config.yaml
n_layer: 12
d_model: 128
n_head: 2
n_kv_head: 1
head_dim: 64
d_mlp: 320
vocab_size: 8192
activation: "swiglu"
norm: "rmsnorm"
norm_place: "pre"
norm_eps: 1e-06
positions: "rope"
rope_base: 10000.0
rope_fraction: 1.0
qk_norm: true
attn_scale: 0.125
bias: "none"
tie_embeddings: false
parallel_block: false
init: "normal"
init_std_qkv: 0.0589
init_std_o: 0.0
init_std_up: 0.0589
init_std_down: 0.0
optimizer: "soap_variant"
lr: 0.00449
beta1: 0.95
beta2: 0.99
weight_decay: 0.075
lr_head: 0.00747
warmup_steps: 120
schedule: "wsd"
decay_fraction: 1.0
decay_shape: "linear"
final_lr_fraction: 0.0
batch_tokens: 32768
seq_len: 512
doc_mask: false
train_tokens: 110200000
steps: 3364
dataset: "wikipedia_en"
Each number is 128 + 32 x the weight over its row's rms, rounded and kept within 0 to 255. Layers, rows and columns count from 0. Numbers have three digits each. The size before them is the row's rms in percent of the matrix's.

# layer 8 MLP up, 320x128, rms 0.141, rows 265-319, columns 64-127
090:082121132130044107115145163111164171102150159174151105157078150129138081110200107130155078096114144122070183161128126114172142104160093190124132107133162102129094155128108131145111154128145095
102:097206125113157118110104140088096146174156133138119201141078169175192085136169101163171137098116091130156112129156134078129158100185166086110168179114097136104097144117112071153122097120175092
094:128221125121146152148098094123046147181134139114202155170090165145198092139098140142117125150149159187140110151144112140170141062173109094148114159123091130156118119156084119187137127121087134
109:121104138089171181073137128151124135116132131135118173116137132148132149143127207103090149145127143158095051120166161136107140117073127106088197191097108084149104182115051135131189132156191114
099:105134118133127113208113128107169114103179104099126153175145058118098169114106118097095102106123098171151119089124106190104116133114106174099163162153112139131080087118173131136099090103091157
099:152079090086132181188125087129140106140108057152143144084143110143148082100121118185157120068072120137122157090119174135103130130110143187166142089111114135114148174146128130145160110115139118
094:171089136132099100073085166068132058094088160135111157153142097126110066127162159077150113144051108169152112143138168129105099153171156111126106118100130142147145137129171157116131123117109151
110:071037132158078115167147087149127131121104129134131128145152114179097131074101153211157141083124065095096132080170117078076117146107121113163118097159176135109148133115138172176134102164102089
093:058100102106106118081167161119156099183120111133165141119219163108134100088048173174148140135131143180121114085105164155123178133097090136070134171107120118155161118078127135099131115135105098
107:137110169181140074158142086126121081160131098103142075151050139161137098123077173118140169101137120151136125158107134127134090171082110170184060095130141100127151099159152143147071092110091135
109:189164108125154164172127189203152058091130094131154167110096158078116099110153155168070119126121178108174087180129147178146115137170152154155060113171128152149080146126138131110117108173143151
096:135072131087138096078131097135090183083054141122172104084122172113137113133104148108122169171103145078093162100092104083150085121129144163160086082079076082129132125115146093141110158127136142
095:165166117105126101171142110143067130144056148037153101187119121056145111111085112091167123155139070151170113177115122141148122153133119202146132113125070159127190144133144087129082145115123125
096:133193124054087118059044141134125078118154097046149128125112140122077091159131161110135137177162149138131169069130182165154095167095144129167082102115127096152095151090157175121122182151153134
107:174185146087125095092131134116146107092109130127162138111111103179191115104207129098153147166105113126141142137138110163136109100175089137149113163146151128140176159162194122145163133076177152
095:128094150119145167136167081103138184118098146093075097097166152107102095139153116129178144146094146099117153086140108152121147111099142119125118157100118136091134110138093077122142100121188117
104:107098155106160093085112133123110128081141145134124097070124106077069172143109127086154156155118126079155172110189181098157095085127111078108153100170095156169108076123198206128149116116124179
097:116163070155132127120146129129093115100145137172176081109145136146166127133122095149114169188157089138103138100096105126149210105189161119134161095105141177088100061097160088127147096135081110
101:186130182112126154132134070160129170119167179170116083115123198077195105133095118159107146105168145125087188158110139189169183151159117168098123117075047116170105116109145126144134148135117138
102:110149159078068100151092191120096140150066170159123134163105137175137094152127092115128143120125158184160131121088157192124136133189100094089099118169092114138120163134103116043090117100108158
114:139109135102152122160174098205116138186120138125115150178091103089108096137184129082069166174095147090091104147115135132089186153115124122095164084144176175133074093082111111131124147136057141
100:139089090120097094116138120161166102110119091154091099151127152128137100139116182105160118095113206129125171083169128082137093156126083164174160106129133167193166146130188107133107086178070137
092:132122145073183070121097090118113139171092098111122130120131117099168111139097073164152117122152105144103124111206147164122181122110165170133065131180127145114092092146118128137059136147150102
100:154134097178117121103150095090158154108135147121106103146175126074140162140044163135154136135102100124125078136077191137155200126151172184157169118132156126050117128126111119131195131107150178
103:123132128087164103123120116116139105166130137130151121097148077124154119111183171199155171126152101121122125075075080087163110133166126113094111102184129093135131114145206107098126098097122146
095:205109079140120125182099113151118179157201090080134129158164157105110131158131126092119170068146159189073117177162114166174119147154102087088139104084143128152157123155125089089098140090117175
091:136167135143095184150076079110132138126106161120077133160099120185105100043107066173137029140129167197150180129123168111076141142092114150129131119148130148130145145155107120189109097125133089
105:124129157104118157078123100134137142133107100125107156155056110104093164174129130143136157144146123087155157123232142110136135143134075156146088121135139161092040138064152192119138149142120119
096:140077062133147101152147134106133121138119158121113079174098186139129141112135063093125140170107126128150152109073098150170165166129186127147152159061097100130079138165134200190179131150119058
095:077202133120120130120089155160116107132081095133148113069075124150147096108163101167101067123146121135038100120091113142160116110077107129151175183107096115138114166066130158135128164104180133
099:119153163131125160155113134097173112082180101096163141069132140062120136105156112144123131097211131157120138120113150139108094138058107156133139095104135124181164071132118108113149103131176148
096:123128169106135175146130138128176107192131103150089062082145106079087159089093135111127080111150051114132127140136166139116136107132143106142088107113125103129136103128135115090167143178101102
104:180162145133115154163152075093158113162151153098123112147070089081174113140141122106113155152154157136148083138108138134134171112053134126064115115080163166104102129134085171173129147125115142
105:205195114174097118178099108057123168156091129142129093161120102069118099097118140162135086147113082081162110129162142130148166170095115122152104059140102139138148133108105077180100141087169209
104:148117089105193172100177187085139108146111083160087123119087153139117127142090141089119110125113125063142123093144119142143139158111162095093171075051037136159123138164139094152218110134142106
098:074136075060147175118122123141161074126112107154153104132129092103156118166162143078145114133120115149089122128084128115134148037148120112153125128139118135094086155122098177103095107205107225
090:108113145068189117158120099092151092160138131161128119155129152217166105209082147168183126151161138177103102134134134106183177120094120171085138094119050090118093127117050156090150132098123144
103:150099136118153150132124112091132126179101112060103121141183137142142121143164175164167172093124132165179098073134151150116090116102215105128098129168136105117089155122113157177107131120146099
103:180122106088179129100151120117092090141168104104158167137076158118125118117155163157137094163165088099125144151124120074101107138118158202114093114140068131189118146117148067142099099133136095
105:090118169060159058136170108139125148179150125110044135107146165127152129152123115096127103128126151138186196144178157120074144167098120129104131106134074150133138166076170139077126102162142141
108:148168153200090107149157134121115089066125100122053136130103073132156163116156081157129153119123158147110159130160161178161115119108144123130179196118164128130094136134157121064095090121182135
099:159178089056166129060132106095109145128129150109073116143082077073172131138140147060116124084136113045117122163116158152180175147083094108141107170136124144126148151159140106136128129105145109
113:206179166128106144158132132115129143078142116082133150147098107135090151119098121154115126136099092103071132154196185096111111120151071156136137149110059130118104182138150090136085160149164062
103:123116161139085096149163116118154091175165166112114132164183117181082089057134178131145101087171131178138152155123135168102110112164125135080106107185050163156132096097155090070092127126163123
094:107135093161179123120161109089113182084089127119126124109153103159141071154095147118141191157175102119130141049163136156127129121054115155135131141194171079144116175146130090117115125119113096
094:159116138105130123146135110121084203176128129092118036126178176117166110104120124149158140073123128132170146149201103168120101126161135105133078149165159135101107122080090147112157142105141068
101:111073131122109105140115142128161118113132101109150162103114115107075134117077097182080119130099141116198141174082123130135148116123161127115099085178161093162130069113162093074118157078175112
103:150152123119139151100076118064049150195084153150107087152175103159138146153073181132131150160118146099132159141071126152132156126162113131124160147167108095159095168146155108169128111155143150
100:168138090066127091124164121158129065094179129198108129058103142167167097095130099108177136105096172087139137143053173105073143143078089157101102124154062139156090147086127137132157158116139145
096:112172180119166139124181129069055100121177182117129154146089132156107192084171099077100096165128217152132146164138071172120114134077136113136109107133192129158151128090091109090135138102144115
099:142215118147130066128144011113074108145107141141239076086146139114167136107136120109141125118172156131148091116151100159156142100117109183132158082045091112141091106156147144123136146136174134
096:155135122133097101160233153147125161067121103109103118125121088082080157064112099158174131104081180116158097167119129134092148090153130130156097146173063148117113174107160138125115145198101166
101:159158133122155143097154179180136157036088081163137131168137147160101114158093162134097089124140128126051177112180138116147109164169119078138114164096119112103114104122145111143133100152085189
096:141097170198152096146106149146109088107126153155127144078181137112144146164083129161160080172114147141129120142123084140071147166099039121078161087117108156049112071159145116114201153095155118
095:130126165222112091035130097103124140150099106105167145185136111141084150121118158126080139126137151152117114136124104109168110070142190117080107137144166108188168149180121146121194131158141171
# layer 8 MLP down (transposed), 320x128, rms 0.131, rows 265-319, columns 64-127
098:166151178126069130122129106107128149109105133122128132161192180110100140145078174077117154122155137104106140138116093203088087111170134096182141172150079108090067069099083131077111102167084134
105:087145080103134150156135111054130144107106155127120120131141152137160158134156106130089151091143172171125162139104133169084145151076170157158143093187136176178127099123178070112145157178132133
106:149117146102121129096135135113255119110130129068113104116097091173101128157139130140115130154135042169165095121091075173099169160089160132140151131127143156128127157144156128123152150104144134
107:160129110141125110148103124093255145164162165096127152084141112123049164127116158114072143128140116088170141168153119099114107105113133087088162102102130110137087110124121146110106153140133107
097:075139140106092220062158107105142115100135134091115111126116138104117078133107119084112177152099076104137148226156134103090176057146156067147090076148119146103144126150109137132116145129145161
099:120123060167127087075156159070102171168122162091144136152168120099192173129160166138185084115130122139117107147138151161111123136080085087124184117106165110114179069157122059150091148177147084
097:134116079161111124061111114128060102156130142136153113176092165132132112113103151141103117109166174189166156129136154139043125104156108110137115166071148130126141170125120130121109245106155072
102:104103165152074173108164094130158169147121116138127165151124118147157156105088125159147118118110130094089093160151093130146049161140097166160121059099133069102141156146122099158085168091137185
094:180101087075120152125118090137135068174155131099193191138088081129134137120079130129136170118060116120158098207134138202094071099111118143156104133154124141100136065190109161126161162127161137
105:076159124103149104154115140178107176131086132147120114143143152108120135092142077125142114113155099167193145147132130124199160063106166166117137182082142149152131137139119129109045078175134124
097:143158159144089154084147194096102110209102148189125118141137146165067094069139114118127113140183106132142149163153150111142153137099088147076101155127072170141130104113101150159129130125091131
100:104137093091129140137104116132074090106115167135074176155127149152084119156128120137093088150164119121092132105111131158104134098110120083117119119065149052090094161110055102041170077138136097
102:115143112089097116127079108164177089182129109172100104087130121121070140182153138125151199099145090096143104171068107093137171149115088119163085114144141118151094114129108141128096177115156155
097:082148091149157091076116126090199171144128064191133117142127146157143137124101139088144164139145092115156074113153141104014136096123156150189118099182100112184171112080167116116108157122142150
114:066116114120103183101162140139103117101114138101169138158150138126110075079174169161133144134111136116088163111097070067118103132187164144172122132114141105144140197119114094175069152115078136
102:085151101060083172136112084091161103147097126099117113107124130131141126124123097198131199118124180162101199146105121109169216138087178120125137152126152139065101091122176161129126112147086137
096:121134146175137136165109132157156151085126098148136100152168102141130120138121094189130088111139069152103170111149184116113143091105140122144130089089213092132100116114163086087137117135187085
103:146115110184163101175114106139074087122189138141117130119142124117127122126186078077156108228121119112144166138148072155143153130099104160186096104064097143152055124124111113106166145140077079
096:094133071125196110147073093141040085127130085127120112143119137181040179068071103127119104083159147144112131163129156069081095126106130074124076150144116172147097131061106116113137079153144099
101:145102105157162155109105080124167207208120111112121162100118063097122119113093144158180176126089089122108119185144117072161084135158180108102149169073130090097146133168082091115151076147125112
108:139104160132111107164106148088134113097059113126099069106126095130142070124131183147111146113106091140146169128149136122176135127164097139166128148100153093163127146107129043096118122111140082
101:145117105154139099135086155075122200106179156142156113100103072048112132092090109113059113119160128096113166118095088119131144136092139118171111162172189095139162128173110139122119139109119123
093:105080112105127136124141128128210135142125139136099100132094071132176125151131080136190127104116104104102160118117142051134090160122122125193129107219152169119074117156157111139092105051137105
099:141115126098147117145104137162135182146151151134136178083075180120143117204106142097106069121131154163143173147111128117103107101072108181086142151181167096088139088166133180140180110179144098
103:113097088088131143121111102102065117077074155148171107168111142153069155139221090204142161162142150123140153086096107155132151132125136101094170149098142126140120106068169085133166101121128146
096:134203146094074090168148092114132148155137124095158170113160122121141111120132170091052113135092137144131088071108187160117167134164092113139168124111092126183134131120136124098172152119173102
099:217143079121089147117079170106128180110103128091132094139081075130108158180151108127144128125055130117118088080086102166119127085142096147165079135120095102109103140103195102126161104151136134
105:132177131154131193125154146145150140153112115092132115077145107123154073173131150115178120132178174154147091131107145120138117135180084126094143105154103167112120102096151120134131000143081115
093:080112144115109167118145138112111109139142098098135140132156168161191125130113160160119111102108105126081158126118141132107113134162089142100135195111164131076169029104140099104121158143187161
097:093101044125152157114129110099255109087141160117123127100132108094188095153125140110148123150085148117101100100169095185160109096101133146126112138195168113134111162142110163139124135129123141
098:117095147118108116108148085132184128115086128112129108102113161133115143160105113085159138126148123166070177096169164104131151105168109177119133094151171150162136105192096168070079131079077153
100:136123142171099129131158169116089111124133098104129130130150123169150101217171133195158105142109123108083142138141105219092133112099117077094087096181107123122125150192118118096211111074117135
106:106100142125129066116083056103200143137110103126139146063137086184167114108180094131144086136190146171059128113145136134132081102123117097098118144154165139095189098140141078163078096129091113
102:107104151126092148108116096112037151138072131156110097077097161074106171146181173076106126126089145085124111140172148112124130147157110064103144172114177141132095115162115108132116247120139159
109:138083142150134158108142097157096103155147181183127098141127218131114152137122164137112102127091147126121142198153088119152123152140089126103165081176140082113150141150126126108099216174121132
100:158090099076164156157088147191159105133129158088183165159178120104123175119124189108124117158115125099171066145117125136089116105109096072104130141101080130133142156176109149106108117166093215
093:167145138094115174124110195149154122160093149080069133127145138123136089198181155108077098176106094079114126138176152100136126132111118128132108095184143110153167134077135130113159020130152135
102:082049131094154130158099134105128108101088107089095132087119090099151049120132170108096139070140115143129135075109116184115155126158187134118132124120183131124155130136158100165095083135144180
105:191145135114124139151167160115152117151048144103110107053098150124098133111164200078137121144112181090168077162121153146123125181072162096165110048125084117183117097134105120122123136122118121
100:159110166105150193167157115137090111094149119121173151136192116084088114168134156149136155105098173083088175074113114156090117076133082114104172133154130140082157176102141147136158077094125072
112:112153127134154134122100123118078140169109189113087081082108105096159145152138118140171115179076194142122137108069107139149162150135101138138152187070093129080102149100096147133108147164131146
098:126090156110080153095135113192125134129132126105095122134183106134133119136120089115154125114136093129168186148131148147120178083121161169120141091089121107038117128075158139102057106112153139
114:101121126054144135104187093120113157121167198127089173114130153122145110041160091136091184112102211117130112111123128061199080152133115126142170050155170155130105129136153079179126056183145159
099:164114136136103122150156152093104106164163132161107157114133129153108171074132130118133126136111087085124183120145098123169110197096136119147135164135105130147119133156122128209104149106141156
095:185188145105144109144154142114126129108159124131142104081139164160195158114142121126154078107128029153095123120121151088147097171146158217120129137125065217123120153175136158137098165142146173
096:150106159137133137109168167184190157157132089151091060102101115132131067156126162135158143126128103116188110136135126149083145175124136137126133156091124118159148147127100086123182114110157168
102:126117147194134144160132109117103159169146114141130111184165136085175129133135118134179132109119108111051172178076151173115182183111125137103078075058048154188107206147166103211139169115086092
100:113144123086110040135067117152117180150107187116096115163137149174164123137149142199082153126134184138157103099120088138132091142099138166157101096075088103105149120122153178157083148157092194
104:100167114139114108120114113135060143105095127119129128110137128161132106171111090128159133148144066138130144099133082088079143102103123107062138104200163144137142120165171031091154080108110090
101:113137062104135139135128167157000139090100134108104131134132114114086101138126149123086099129105100116139146156133110177157156164132104163146147097221092080087113123158160107124129116104122143
095:159169154105106188046122156174052075089129122125032168117157088080151106162108169176082138160132160142167215086114152155175132095112149147175094128088178102157132164078152147121131130113097130
108:098137153136088167104096082060193095126182142145149116107131108122122158137109119125113118159132095166173156104114092124149100123125071139114100132127096141104093149164079154092108121145143103
100:116123078082085117115102081073151138107113064162145131154088165097094082126118085131148070140145102170178144139109129201120113126116161134150157078141110150103146173135125118156129183099159118
092:166138085159101095085099175128117219141161196175192145105073136134083059098195133178077114157142082105107137132116143162157111094132085096108129071170097128092136114124087158134106138097119145
108:117149180140143124135125091071212112087084083111139155097144089128167138135125110131109172086159137166128159152131085138084149142192167136094181131228169128104114130158095176124157087166073173
# layer 8 MLP gate, 320x128, rms 0.142, rows 266-319, columns 64-127
101:166135110166161122094202163150166108096093124133084132089151156145155126114104146159131085067112107079067143111155153117119121191161112126142127095095135143099139214121159177098135152069071111
096:145105116105140137107114119102151112118115106173167091149165124146124172180164089121109125165062090110103179164100176169092147098155115162108118101143127192108105134132163070152129131083062154
102:077151091128161141140145183151180183108183162126086182138157051128106178092095093179118121154140159098142125079115158082103160118121125121126091064099138152146136154133164146143212058173102071
101:158123106154111185084078128094151076147093106159186144189109125120114116127148098122141114151165163186146118114117137180164140111134097170072102096126106134181122122146133132111134088174170141
106:117090147114169103107096162184141153095163082072069180140149132155151091153136096109121163134124168116168144110108114113029127134059104138158113138140123117189072160089114118131184134136210137
097:143121124116167114087142113130126154144113175121109150185153184174129120148161119118172172120118115144086123124167170104126140178049142136072126175111135131121178135088110190060183117142134125
109:092147113130174161080121181149111149111090141135156111060173135158119158121164108135073115154131148164201160109087110128166121133079177168169166158082132110134137138128139088112110152137091095
108:092099149081155132158111147181157104146157127069118117166153117094103110106152131121115180124112132129065083128160103132098149114114095119148065168137158131188143106043206188115160162119168046
105:076144090128151075146186098097124167170145101164139127155193125047091100123199152089137183103159126110097090155128155105168153087157127165112147073094120180116156128118135140114140059178141182
103:186151079145100130166142173137156094134152119140149149106151161096124103074130133190129167162151202168152134170100181232106112082160131129139111162165078134104078087155095186076150165194132124
097:129139108066153135134138133122118159086107147137121158099127137135131112143161116172068108174130175106185199094147128121103171090104147135084138177059194129110164172084132166120106105135104125
106:086147078180081103140122062145102161075132052157116161153129120114118119108121138122122188134111116138092105091112164108080170106156160121162141145179094066088110083159164111134094123094137101
104:125112141158154189170105160149126064149127159197122166146113093092179120102100131137130163178090041094119040172149084130072161138194147101146086127125143131122108145134123123135126062179087181
099:146087136111105080147153148120127176120161112175091128129137063114076083161134108124143150161129181156113189159145149139090102084142065096131140104108155081134152098087174099115178115134129135
097:106155053084111122120104112074115136120104113124123119105115132134150132103094142138128204166177078123199157157103098157063115112119194122102159066130073145135094128170152142117123126123115116
102:058178109165114112143136086094106156206209156139128136171128099150154091143114086168098145175169183150073115065109121121152100083109133147151158111106156100093124144142168069123154142129144134
106:132110058088108155132173101146111087144130138104178136111090128054124117143149096141099146115131185133131076078109110148061189107075141167106114138112086152088123119136126129105161132175124114
095:088124110100090085149123109109170128113136196146101143122109131093180129103076075112118135173106084065169157131133115175110104125132135139135119135109146141122114113103189126088159152139182135
096:129078157206133083100165105096086090189178079167119095131155178131132153152137170160117128116073130122096131179119166180141143147072151154095119204119154203181129175146148160131111151164090101
097:097137166144179174133079179179157055113066080144130114118172130164121125117161100180132158164086135073120106145153048190108177159116123120102147188083169160120107127073133136085156159109109127
102:145148140164144112072088148178121141111112139061148203141161131104120116093133116166127110071161128097126093144139161156124078100120176116112115117164125126174095127133130077105060170081127187
091:192125172134127175081122166143116092129132113112147084153132155128072161121130103163193152117145138139087128121106123177173145134165130129139143147108162063136129080143066115191117071121144174
105:146098122100162091070154096109145137097171135093150226145144105123136094105168022129129105164085163109074102136137150102135151087107122108116174133067137068139115144113139094132090147144125094
108:080108139135125051134134135132125133113177084123111160124135134159094120147141137094105107105142140050121149117073084087079176066153143131100076137122179083099108121102150098129088076125136180
101:116158178109109172114157158155163140115140121149113114165174156110104169086126120107145131184139146095164082159164161178131134162127185182067124129140126089102123183140163105096107144165154159
096:116131113094077068090154127095131138123133136148078157161103159178178124112207156169125107141122137177126197125108167123068109090173155101151183112133147085121136105152118130219101129122106100
100:154109112139118110180131142125174072132169181188155163154105191100107118071135114114124105086161159087094126158132116139153069105133163154095166117159147047134145147168143146146115159094116171
101:125150101112094138117114136085171156129158116086142102176088149176077130173101117112097177150113122113135114143152182091134102153114078145087102137155143132190131101087112089126176180111164125
103:108132141137108155163113190137160113093162097178152102076148144108140100143076141135114090135088152090159094072159146095050132140127156128133093136153184151083158093085134085164123161098076169
113:101151148115121144141156178110103107129173091099145153117105122142118166126175114113183109112099145092170144149132144166135135139150207129164095147095114183158129167141163134158116177134189090
102:106101143135071155097156154131135084190138176148130186124114121127119111139173118104121095144081137112120142161186116136141130159098154084125156101094172141143135125164128137112149143147191149
102:143191136134139224113173095127153162137138109145157153154121151128117165088143120133071121177224156079093083047170126167139159101082146101125121116115122106156102177178108143096188152098154127
097:169171108110114145169144124105114108134094132137086114109161116091181129097114097148133151175112127194118039165141069134142117106076176083127115099152113045080115105138142133109150127117120136
102:108073108100115107119133163136200102016193173143113111118142120138082121176147132097090187132124151122058124117149171104096107088096138093091180110138220127170116116112154102180154122104146164
105:130130174144182140152103184097157104121128073170205115143128145129072114168138094156142143118060150133116142068102119159097109138105126146128098152119063148084151096143100096160134089091127092
099:127134087109136082096162150168105133130086105070150192123129126147137119151119107170105159192124120101131133112170106092106144162077091109086123115083120120132129121132101041161110083107084156
106:109052120110076089142145128147149082188120105090152123094103159142129107125140173083134128165132127124126140101154118115126125118089181140186138115120074143166161152125108112123201173175171160
110:128178144096141175117146121129195141077154138119133184141160150128192150137157148095170068137129092172118155132155078137138112165132202088124110116111112098107120102166162139110138129152118063
108:167145055063129080147094143099141151137136098143179142171115126030061068118127107122143132135133149069148053075109145088093138139062039104134091069124174129137143136108131062105095116123124116
108:113178065144130121102089198112074151150160099078106105172119131134127154102157128128112095095146137175138152109168130135093127156167135181125144129127134174077121155109174159106055057141184137
113:163081121113141076062118122122154113095141112104101178117083124115083062147146107133100093105165146087109136140118172071067091109103163113096071082167083110173075181147141135131102117174128116
104:134144108087157167112113194103150133150128170133134080135202134137128114143116152111112172108136163137062114125130157147118108168125128061098098131107115165090144140186090148173084141112129091
103:057133140114106075111142080164177155111206150156129107120099094191115138179127136150089109137114094152133146128206104154175113120074102168153125160165154066089187129073190099101125167127131110
092:075165101141110073122164115154117137100124101122124182149171114106110141145101163145100182150123132084070162129101097113099114096094116102091075120138164102131162107096133091111056183137105163
090:140095081130100166084125198148184103114123134160127080139163165046174085179131142134115110138118065166139116140162122095166163118137104065083154103073136140137145079118131087160097102137116135
103:159124123124130128141113092032134176117124121141092086098162148114207144126114187128201105080128234128126126148143138102073150108109126100139100138126153203091133162150140142069113098178135148
099:112114137125146120051124086183132068122104151123109134100102059146112139090116144130165089083138163123164127132072124090102164146127154165151143115107143093114085117125156155122130136145109075
104:111186113131174128153158090102112116146162128120118107150102171087145130067143083099087089141153135094118135118035155116154186138093153106155071116179122101092159165163127059114135152117174133
096:122167153111097171131123164164145114164115130151052118105064138098151136163121171108024117132161168163124146079140099156115123138144126097122178124135166097097154094143058085146117126118166186
102:132175117134074141125170121161086044128132092155150182076152183113106107137132147136118102110171120135165142066153104098139148113070085154102156109041144159182081142147187150105167143141162119
094:033100086094108093085144144127148118198090120142134174164111103137077107075145092095128133145093115118119168170135139111137126125140120113056119120133093154092095133136156132075114107098145152
093:188112101120200126081173158123111183111158144107088065158108159110139108084173111143152127123118118131103095140096136141142151195133125194142109107110101153158197099089114116133190113069125125
100:143133127100118132109175103135104169139095189073107165140145159142157174099113150137129129146113170141066102144130105121128088131183108121146167065083104103130067164135067178085160148138139183
095:114162129140131161155171176132115101146155073166127164116135115153130105180134100126201099121159126058131111094127140079101163121080121136165118136111141063080120155085110109099114106170176106